python train.py --num_hidden_layers=23 --num_attention_heads=8 --vocab_size=12812 --norm="rmsnorm" --positions="rope" --rope_fraction=0.5 --tie_word_embeddings=false --extras=["capped logits"] --optimizer="adamw"
Each number is 128 + 32 x the weight over its row's rms, rounded and kept within 0 to 255. Layers, rows and columns count from 0. Numbers have three digits each. The size before them is the row's rms in percent of the matrix's.

# v: layer 9 attention value, 128x256, rms 0.0736, rows 77-95, columns 64-127
# o: layer 9 attention output (transposed), 256x256, rms 0.0805, rows 141-159,173-191, columns 64-127
# q: layer 9 attention query, 256x256, rms 0.0775, rows 192-203,224-235, columns 64-127
# k: layer 9 attention key, 128x256, rms 0.0742, rows 96-107, columns 64-127
v77 076:138087143074093149124126179123077129123103130133129161172148101115125119136120172154084126178137060061134083108121140113119135099117132171164131158098156073132115149130111118155124116141122139
o141 083:127165164122150100098124134136093087109058140119122095187116168124147096158144156193145157170153129086128123145158055101125112115177128151102122145098114136113124137209109149179114168120084130
o173 072:112150115137134071132138147155157125099105095092117099144108186078097150106145155135188190167137140061188183088168126124125162094108128118108092131119189149156137111152106119161079165157143096
v78 074:127142135135142125125177120037123140134108122102120153173072136182118121161128093119143114112138191067094118136178184175098183115192164124134114112127113129115113109123070123094109121120144171
o142 081:099183126124116127168109181149123156140178102164160100147131124103054111164180123096091115141196126108054182117088085116090161103160079104133128102083120173131040123151142132108065126099124135
o174 076:136159068121149066222076137174172077120147121116158150080160171073061119094154086128204159111140104103164168143114080127175117129149050181177113132102086161133119051114089094148091131149133079
v79 077:115129136090129110125140129161171158150090142142142137047145133071106189105175075187098118173116158134105148125096107118108156115067142179120130034092195094174129152095112106171080153037149076
o143 088:123147139144089132101132103113112128134138158106067165131127109105224163133126074126161121116122063120142122111115188107162149172148100132154111099105150071117157113159139166108106146101159101
o175 075:130136105085177119098092132085109147176146146130074092184116154166220177159120121176158082174157081107172157096140107109111154161159153099105093110133165123126095114111165131168149127131141160
v80 081:200065110127179140166138095072134129164142072130197210101191078184201174084116130083141149178145119115141171120135146140144160152172115104152140137104118104084113116102121109124129066103150136
o144 084:122102170093127099085128132151070110085117116114173139094161162116221167107214119129159107154180102097148090102099102130148186073040145111099127153106106118137146098093121124143167100170131137
o176 077:115109111144164128112074164126073090124170132170170160090157115114136090154202159143114159171150180128139097129170158158114161061064134106105162132121089122134160142089112097149103095139113097
v81 072:132149139101107117079108098117145148143132101064183118126159167082124124154123139123164162131100110179114154094058111137132103133156134116087129160161146148125130159086159137088134136126126069
o145 081:133145091109131123100134099127069115185112121085110106150118118121107128122089121162119136107150199112132116196174148133155122186079141133187142155120165160185129123092125097165141124108177092
o177 073:099179152157103165135133113123074117249136129133117131119091130118123114129062137122099117094180183104114161174134051107109119142167139169176140065165089117112100125141161099120088144131119144
v82 075:082139096193169144141141108094171149146148149153089114092107161117105145061144116090159132156110178188112111149109181121120120158095141107162100124188120148117152124138143130144158151140148124
o146 082:107107108162175121176117103142181077174139131107128123141107113158106120108062144107170149065024179085163097130150151107092077141106106115126151116137099178099122140072126109135144117139104132
o178 073:094151155156126138102157123152160092181118131200155183153133084139155189102119087123135070115109126110113102112118141156094140123090130126141114161128144123122107128170177159043111126155142161
v83 076:124107111104158131180084147145156145093096102122174149112120110120126130108160168149138147147184095178082151105069134060134122119119104136141119149145177128159122166145146100135089152140113122
o147 083:179111138130131129128169084150159064107076139088142076108175125093205172105175125165156137146142138114164104103138147126144126089096193166139133185155164079111136108110129125155115138190122136
o179 068:134095130146137161104129148144122107138103113089153123125143143145144111084161115113092145112182079120132043111107086130168154104106207146142180089162156178068134140141144179096114130164108171
v84 073:185141149146099162119165126051119170151119127132182088121149096083098169122116129137089149145129116102089149150102114126123127108111125219142130089110132122065144090099122117142104110136130203
o148 077:140077125133097108112125137057111136081118157137099159144148123159089137163102127085151105170125083121135130150111111100148122096142136179079107097143129096026065132137131143190083156107062138
o180 068:127132167083107108090199105070127151111108186149133137135153106161122163141141164086133060130115157083132143167128173090097136104152121131173083147155114095122074119111163175169111175105083138
v85 072:109132073177145155199141148113084145167129111148153132137052169134108143142133144123149081117179150142116145126110118148056112167120098128154116147171155076112139138167099124174089131122102140
o149 077:101129110116093141171073110106179132119193201153110156128127093152146105131053161083177143103126111083105094102145146149099116097144154078125096136121120103136150136120048124134132104086111148
o181 076:127114124094146141110144126108151117111159166183123122107125121162131134098145123062139167189077123132128111064142122199094108103094112148103090147098101130118158143091079173148124180091131154
v86 076:116091180123093133187156175041120082186117126134120142113158137179153160133096159133085127144106134137143068092103144149154118098082149113090133126095050140149098127112057148106097101223137164
o150 090:135120158186166165141115142079130086084133157135140124111134112173098164130134212152136105218059128151148180102152090082078146064140100152136135113126085180150127104167131124090136116140104155
o182 067:075133149161112155149093112094167075136115126132056084119160091150189170137126142151147158151129143120172144148167117075080202129077122093175175103082114154176144085133150126139150121155130147
v87 076:121131128127111067076111118140170149139126093146150128051092154114152100159130135112147120058097106106119140089164122118157142086103117155172132161157133099146116197103181110107154134145097142
o151 083:123144132170088124095152161049140096131051174129124164184121129097121091105171145192097188118115098146170128111144087127135114151120041169126097085099108088129104125105123129163154092191069106
o183 071:109128104213120153116115159100133131154124137159052154172164129124123141164136120142136150128141090166091086131120094079108016135151053172127105064109151116083105078175118162140122179159120151
v88 076:134161153086156168155128174097130081138102184142106126169094106116075137119133118129115125174107139117149109090158153094158111143124132098155080109134160132110114147153120122144128115108131113
o152 081:121135112107127165135101126201127147138125165115108093139102112097053136146173116110126119212124139128063119135130121129159069132183210089119085161158146114155158130135113173130095110097127125
o184 076:081108110124149098102153116159115157135114108107143104170136195103104136143193137116115146115164094139127098155160108186171097089155192147119107102152124150135180119140113150155119117118158090
v89 075:165110165089060148135142066092140100121108163142101080184109094109157067147080132140120115147140143083134103143140080136132108105115112112142084145111113041141083148125084142084102074140118115
o153 084:117144146142144153131064192120095162145104110175102112112117144125042095160123152136076140121192147149092209156127077144113069093158162160125126100118061172110125132165117123137106149111093149
o185 072:172086167136129115163120147159137146147075114137159100166160172135072112153119116137177193103173148122141188148137147114106128111139126133139156139124111125132152136096126087194105141129127170
v90 071:176171114145089168102190094170095117115112186079154160005076072139099127156133147092133185107141128161073170106158045125198131112110166167079157144126105112117127125134098133140111119080104167
o154 076:159074101110106142163170077089118111085107171115081116096180054113166131111103096125144140124155113118102093108108158183179157112113179158101124092173098070099183112101133101184154146127118139
o186 070:171083136075093116078144107124115136155071205131134140109104112176185128113077131099161115100169124100098179064113108140171162070132124142098137079110091077109165104156172164130134154127101077
v91 077:076137079180116108180133065168135112117172164104157108154144097155080171117147159116179098092111094182149115188114156119126117116105098145162152086125063092103163077114126129152154119144153066
o155 083:111072123090152115156112106182189109131100161134142130124130150141110135112114041155124106143088150165168095161191145109130089174078131143092144166160114097102073136111111122135144127138158137
o187 074:157115158131072118117147101154103110105089110116149121099094080139131113188098088168124124127138184092141123098138117116102110093066169106085165203125117098133076159150103148119132129099137120
v92 072:081136181125127147130117130135134098097137150131082100166205102062102162097133083115100180094162126091159124149120161167157122123091212070070136164081129161153140111064111147081106152092134090
o156 081:116170153126141116077071158109111104159105105151113112124086123116110111168072175098113089173165112114108080139128137147103166126145128099072182148120137095147132137142115199110134124088172144
o188 072:158128134113115078091038186106147087127087097133148128101042096140156095208115126106129087111139118153130129151117107133175153192111145084109166096143113157135123152148163125076125126118126119
v93 080:092169105097051089154175119100136139102143170127186077007125122188076124097163070164123139095148111121168142179127148107141126138177161107101048122119162112155122113056170088106159147089186141
o157 086:120173185123135111113137093136046135132201108111132186141144167162195141166120049147139167090136132106105070070113190128085157119170113142132162144166150124119130077138129158139112158129189087
o189 078:101154153152102120096098109129046100120181107118107154089137105133162130186094075160092128090110135130146090105129109129069145125130101158141148139148098106126111124160157150138118117146192107
v94 077:126156124075091137183104125119125131116141112110193114150080172004152088137143064144088121158081131140128111113078153088109136075126081104141142096119173109148134125163046122138141106163048134
o158 085:159135152172076093118133145119127098159110146127156189123132160115108141079120103122133128095080091091165170097111133076137086123112101113127102147131226131103118055135061138110100127088101159
o190 073:089159126190162116107179109123133152133083128106103104144190116095124106138127126155110087088130101104116123174152089084124116125166126174107165168159188173100095068126103151149103111128157149
v95 073:144144113130111160130187082158116103096124209130029153109144132120101166102134153151153121100141119156092149176123141199125123125126161154150122148101201067127138104127120101139130069112081134
o159 083:168133100214126167098141153103079110123130159112119153091108161114119141131136140145105085066199038168103122140130069142155108102096139166157118143117183038027179128140117103172089104081129104
o191 073:117140124160168170144139157088106126115166148133093150126122145144127164130159106093152113033118118120150126053073106115173138142090049129145152115107081120085148148131131178101126114111150139
q192 075:113097133112079146137191119098133153122080091157132102135148136163157120151111126144185139101137104109077104093103139106092127136180111098101182125141089167108170163124139161108084152104134181
q224 100:154135134151100116089138068122089130139121104140185154205107091093162090116127144076175149158093095133082082106165134127117130085172131082128143100166104140086157146154127164123095188139124133
k96 149:130090139070130090113064172133168174106142089151131140100180098157137179164178120203111092148139143136171101157103179108198189209104149136120112145080079136117095135097124133157154140092114131
q193 141:143169152153118121079159105085102090139115133061142143125111125043154083127121149094136076133124118145141140095141100182098102039165115110144156124130179142086084093114103104079067125173135130
q225 098:097115142179102148088122140098097105172067141129130089121136137113162046116142072105152108167120112154118105064116090149078102102195101180138140155163178166151079111104104110102082107160080127
k97 113:123140122188153147119145110144122074166125173130153106124134159093089116090116135072113187110095035136093118106183098120090099097119103138144099146208139082152168150134114120111138113213153092
q194 073:104106127079117150116132149163140155081073093125132105123131128169084176139076117157125157154145096112128143133106118127187139190168124123116114130153101131134139144164161132159116131093168162
q226 105:151111152076138024151163095173112176123184092086129193157111178109142172176070149110121105097132140107101106155148140143153131107119146093089162117082109091101157120149142140104130148094150111
k98 093:167088083121115144162097146144112151093135160159128076158071096133147151177136146125109122201108152127136105156155181078174199190086163121144150149154116095118074117164081151137108165097113157
q195 105:155172163182111129093139087087104092163119125036180142125115192073091086146095102127088131135146090131113116048147100202113084046178135147111160121147127134099139137121115131106063090115160140
q227 116:116138187151166121069169125079105092183146100074150138155117200107149084086102090091115141126177112090106095078159056177079057045171124155133128095104161144118162066101139107113093110138160105
k99 186:114183131149132095110174114125092093141166189105130118151126155079094097113100117097109134126110071147117084099167112146065093081102092110157145106172168110143175139151142105118101094177158097
q196 093:073090083059161140131121179184159166110095094160100098095106108160159121162137142163142136106163131134127139158098169094222166185133127165102106143102122124119115117121111172154118099107126151
q228 114:111083103032135113144163141170147170129078138144173172112152111111130164191120172148154145136123192123111132168128174069157168209129130107112111162100112089144085124168106157098160151100098110
k100 067:110157087142101085146124117116171132135068122129167096136086090086120137119101133059203118126130141164151104165099232114078171110149136095131129130111132136124114162145118178132064176151158193
q197 093:157168121156136118116158128088076125132141122073126140158107152103100085091111128095105107120136109123126157081114173153104106051195053087097168119151142159121128139122118060092071107122155140
q229 119:157147132106154124089174130075140109134128110142145155080139168123109120078111145070166161128172073144054128100106072133070088112151059149093126083132152130131162102040161055133118120202141075
k101 151:157139143137114101105182115114105100137165186110138126153106164093109118136079124110133116142085081169112135074150091155073093072119103114141120117173164082138163115168121104088088110124159089
q198 146:087140135120156193114113157144126131078091068121101090145132118101198112151153155177161125103183164097128163144076203153125197164165100159136146118111146130084095118076085173124126114125140205
q230 173:078137108081139188128110200119135141128043052173111094121082060196210124142168124158207146146147154116117124107073130074135186172160111117146154154119131154132082125068096123141126119096106142
k102 155:123107124113119138141087131112153165091103079150122127115152109140150165151152157165124113116136150089153131151136142103188171197123164156107136123080108169108091116119132150178150156088121150
q199 117:085091092086183133151103140145164162096085079132109108121095076122166149184199128149151146079145164091135137184092162116177163168113134121116132155125099130133075137136129181175119123107080197
q231 144:088093085078135151147116125135154148150076087157140103158107087127178132189155114140159149120159169094139128157117178106177176168172168113114161160124069101149051133130125202150131174078099182
k103 053:119197112147098123139130131095188142148105105120137108110154140132140117032140106076147142098076170104137137156115163081148196119169151135107111055076107126105109110110121167146170108163160142
q200 100:181088115147171111126160132096111121150147147123128119142122099094175126104125112187123177135132092091143082127139140140082110125114072170186089155150107087142130117119175114137147135128096067
q232 099:119086136174080130167117144116073110128152097132096097183134100101173100141159145133116135144106129117133082104116084148146127115134139161219086111162056055067161129106119149176164135214103130
k104 091:140112123154104136124082109097166094124156101098171171079121171103103148176093148099145176107148069132057175090157102145042119088170137137114188157152160112092135082157141163179082149159090081
q201 084:139084112093136147113142090109132161126079080088104118141187066141148181169155128118126138084160165123107098122101188146176109142175168155106106165147209126172098080105049148093106112105164120
q233 088:142096147148134096135106099110099136132137088101157138138202084186115181148146062130168109129147100107171132131159183096098105163161154120137112159151164095117123124063066134077140127068153110
k105 076:158100138082108109120105140123124155069144115149132171124127097105154123173122186088143091135096192085112090135075182126083152126123107155077140122123153118124086194139149174111077127069129179
q202 089:133144130141130182060164133112112120152064159117191187154151160115142104137165121119112175130091156113109155099120156069148107103124131164063200124163099123159047106117092148088154119167157144
q234 085:089090096131149157106178080125106200152104119095177191173141148198188094182133164113113168113120144097139211104111143086060173121150124148147149110201173116134093170130110134133165110111116138
k106 080:116089079148153121149052116121137159133152178138107129132155139152074118120100160165107135077156105099168133147130083148098097123164158111165111139111135161128129121129162158156149153109157178
q203 098:137191163167122114148117109121122103115214125114048108160139101081136053127173081158097145097170176110133154167151142125128100151156132083147119201119130167155102100081115130114129140142193120
q235 096:097163091092141129099186153152161114100178086128117110149121085167122125140081128152080054091137220113125139130100175139104125097125181099091138119052116111152159124129055094150145125074176096
k107 089:115120141088117205146101174189191151156105131095172115187124118171095144136096081062146117119103150136182101138159106120163123151100125103109131087102139165181052114148153133141134146160174150